Part of a small language model's weights.
Size: 14 layers, width 96, MLP 320 SwiGLU, vocabulary 512, 1.86M parameters.
Architecture: RMSNorm before each block, rotary positions, no biases in attention or MLP.
Training: a variant of SOAP for these matrices, 4838 steps.
Each number is 128 + 32 x the weight over its row's rms, rounded and kept within 0 to 255. Layers, rows and columns count from 0. Numbers have three digits each. The size before them is the row's rms in percent of the matrix's.

# layer 11 MLP down, 96x320, rms 0.196, rows 0-95, columns 288-319
104:074175134127083110167115133128067148155097126134157144122138101145104160114117153123136112125102
087:107088129148151122150148126101108112113077124120096132107123194114121066121107189100106167135096
097:114150119127136071097085074155134094130158133149115160127140073139126138108156113140102128106152
098:125142147117136149098153147159102127136122181096106135119190193143140128076151144090119090138088
101:109127105124138124110105093149166151147151146100119127140134139127148144128099080132068117119184
097:123164159148115130024167122157126114075198126082156130108070087156155113121136041199111081160111
094:153157072123130093129140156116150115092163128094086060100142133108111166158120118111097079099113
109:168076141080119112106187151081081078081108135162139155153179215122106149126137083111070130037168
101:093097146095193132098140161157146092138130139137142103140134165131186125149151087071114175118143
092:164076150110086112120170119067107150130152131106057144101125160109160107128216101127090092088180
106:138115123170134135138103105181109112149129077087087150133143170060095087163152118043131200112122
111:124065141115152105103154160116107114139148145175073053200157117194127168175139178143141139146145
109:157099134165110151148104148145104076194098179126055109123080141119101135161142157148122090113139
106:073056188083171123124158126111137119121095155096075114182089147127192189146124168145098153088149
099:155065106185147166126180166067177151112149126140102161097171196098162094136162136076111083115158
103:114149130125111096153108149112121162138127168093143176078083087188161131083092125144163074118107
097:173167081123070179178114099149110129114119182174194103101134113108110155113090091124083094137110
102:125127119119143107197165116189111132166116098154151130127140110169152097109138075097125099167116
105:168156099072126101149101091107080175143149057137122127147129135124166125139070100106164143161170
099:128158070132111127127150181128125098099148109075098164147044198182136115170147117035111090128156
106:141197123104165091096151131072176148135110083144122099210161127125119079112088139132087139123122
100:110135067151112117106144132098194153108081133123136172159077190124084081110091131098119096152158
094:142124102165120145123136135112142089128104161116096113111131090102089125165152103173177202111101
105:090117163153147072187158139121106066149083147148184169215139077175145113135105118149122163173141
102:096165170151114171097147078169159165128160133167150047107106115044207169131108114123126202089101
101:160132097140101141095154110121135139095153165141124115105139100159157080078169155133085088135221
102:137099100098157153111129135075149132127134061159198121161130095086092141169109146094212171117077
099:133075120125145106097109114167141133131168113106155161081130042100117105179121157175146131107151
092:141101163133133155057128109109161128116158101173098102140102139152150154093095101135098121129173
095:179122179091147134045152096135123162119124154112156124137129128113097189146109103121130117138126
098:176127172156114106118159142135122081085167126139159199095119139148122175142166159101105163096103
099:134161168155115096124174148118184102102109131112118164199099161112065093123108130040151163122130
111:147097127107162120120076097136161139129129082142111089105085082079090121156164131158140111096113
121:111130159123125103109079121132130112069116113117173051164081171186121142122130163186147122133108
095:120189130149134121161179174141140130097112148079143148178161117084150110164158042108112158108114
095:165108109111156080200124126109130157169120134062064139128135136140148134160138087150089118221096
087:096149118106138152126144146134138108135160110149064126128111149101161154162123119139173182086151
095:144113125112100122109119166126140135098144087092113186135144145099094056143114143054176099120142
098:115150142052132122112102160124074074135139090135097132115111089159100158118164163164090177112093
091:139144094047123105078149097122129155082159105148098135138102122097204186113142128121080152152125
102:107126095089149123107133116131130130111141125040094156168105159128127149110150142142114124173112
109:138186089125079136128113147102144126178131143118098064126067067179083121136119160147115112168112
097:097152167140165176060109119121164095118111118117086037159123111091117118147101154117093107072159
090:160170185121117077209073105091129093124076172080075130104150149104164104103135144120093120092102
096:086139114121152175120157184025114138172144197139100139117116151149124121124135128136145102102109
104:152095111095103134082083097069087142156048127106123162166135077117063122088139111127106134066129
114:157145107084096151135192127089201134095124063111075084099169156143082101068034116154099100118109
090:097150125116135109136116132204156078138137143197115086135067154182128118153114149146191180153193
099:104164148184109129130102176090099081077203112126132092132120127087174134155147163128166096059116
096:165114085161112189119099109170230195132120083116143157109110137131142135106117059039125123135151
091:164128137185100173123100130134124113075180159116125114134094076159192152111103106184126153116135
092:146121103112136152219121064156181165136103087092124168155068125129138116113134101154091204100110
095:117177178136145113102182127170176116187085132153150134135148164111165107104142145114145155102112
100:069170118178133130095117117121097114061172101136182178150150137110092160187122138102155170162153
096:131110138097166160140167128127128087148107118153114176092110124121105093101118111112172131128052
102:171079144100128178079070174172128134131171161083149140050120196123123137156173106113109122131112
101:146111115113137102105141142152140104157198123115099143103143062092102118087124131080139101152161
108:156141063138123173076155139149123137133148104206114090137144089174153091122116178128153105108096
096:134175130093169087105192121121110068080111107082037151118186125096127121155147129117096102168129
102:089150209133166133156062143125071169140179140129131114108151105106099118156119079125115145127097
094:122156132093105162121116130171163126098116117140150128132138158094122149148121157052107065167176
100:141146115061107143137134135080103125149151157101074169096111125170133117158080135145121187148088
099:122091154139165164172105094142130153145118176118187143116111137092126148103095089116070118204045
104:161168146142093097147132141157104114132089162186142085165114177127074118137138108129098129074170
104:167094118096115136138166108096116114147115147127104135102132175063141078158129170173114128191137
097:174137125137131147141102113124151143106129167122078090084127139149086128124123115103113140105195
101:164148115086109105111185074195132103129107140139111085126117133110115158097147124112101116150102
105:121111173102131151176160060172134111173145124192071068135111136113122092097104124187130162191116
103:135107182131090154094131085141138131172138172046087127135148124156106153131079091172078129158135
104:109125128154137149114143169138183101084118095119109069124088120152126086148164156134145092079120
094:101094127140155078132062122139132154173141194127110158128145118127097098138133150111128092088125
098:122101158141137148174209187049145135117102148123154127165067173128093213114113101074148149125127
097:129124102169119094179108085171161104079102109140073170122106130146079133168117181145105076132149
093:072129086108189112094094106143119127107128121112083187173116088121174119176146138155103082158164
105:109114172112134082129084093156147087116155131083091207079118173095135146190147152131171081145145
108:110128161151130123114164095077144120108140110135161113107154114158117147137142142192105141153169
088:128156135115132105131106160170115143042137119128149079108216125116156057154111174075182035162115
111:139128078170150124139097110119180087105179122182147088112141109118113132154138103138154174171095
105:108100129118117131085123153104133094096156112102110167107124164130152188131124081163142062112141
098:102083147164144090159126124144115126087104180134134114144131079100110027148125162129126112146128
100:147117106144134122132147133162064126060183173157097142141181149071132096117143139137075117166175
094:181095093144113143078157157123143132122128114162091132166152075106133120109109104136083148092155
100:090143109107111098157110200104139116186112115126134128162090087112167117164128099116103058062129
105:064118152120214088120063173165113130096114136136161106147151097120161111155121149087159086163097
096:118142183094152156175192094164099109180069092136161113087156172091169139134130181114201149142101
096:149104122084112169119106093115099141186155118112137119174113167157084141137080166158090161157049
102:127130114077087137108155175081125098112127085243172117044111136110091133109172166149153131063089
103:114086136167100124112152099153141165168079155159147191124138146150117125102110141085137145145143
101:141078147141153113164128130122109096170154165133120145128142086123133160110127122118117126134063
092:139145125118120157178099111135141157227098168175090152105130168126144083085141076111046134144135
095:135170114058096158138102147102118115150130115106079099120120133130144089135120127102121175161111
096:147131179202161126171081094139155112172161104125145145114085125093106102098135100075157145145108
104:170122193141115134123099179105136146166179103065128043154186077080101127191133135077138157113024
095:164129159137118131118136092121170122164194144139120094130100090121173118116093120161089136129139
104:131102112105132145176121098166124111098062139099123082162111155192155116137097096193119091162163
107:182136120142138161119121109140178169136147101122104124138051130127084122093115114074109184140108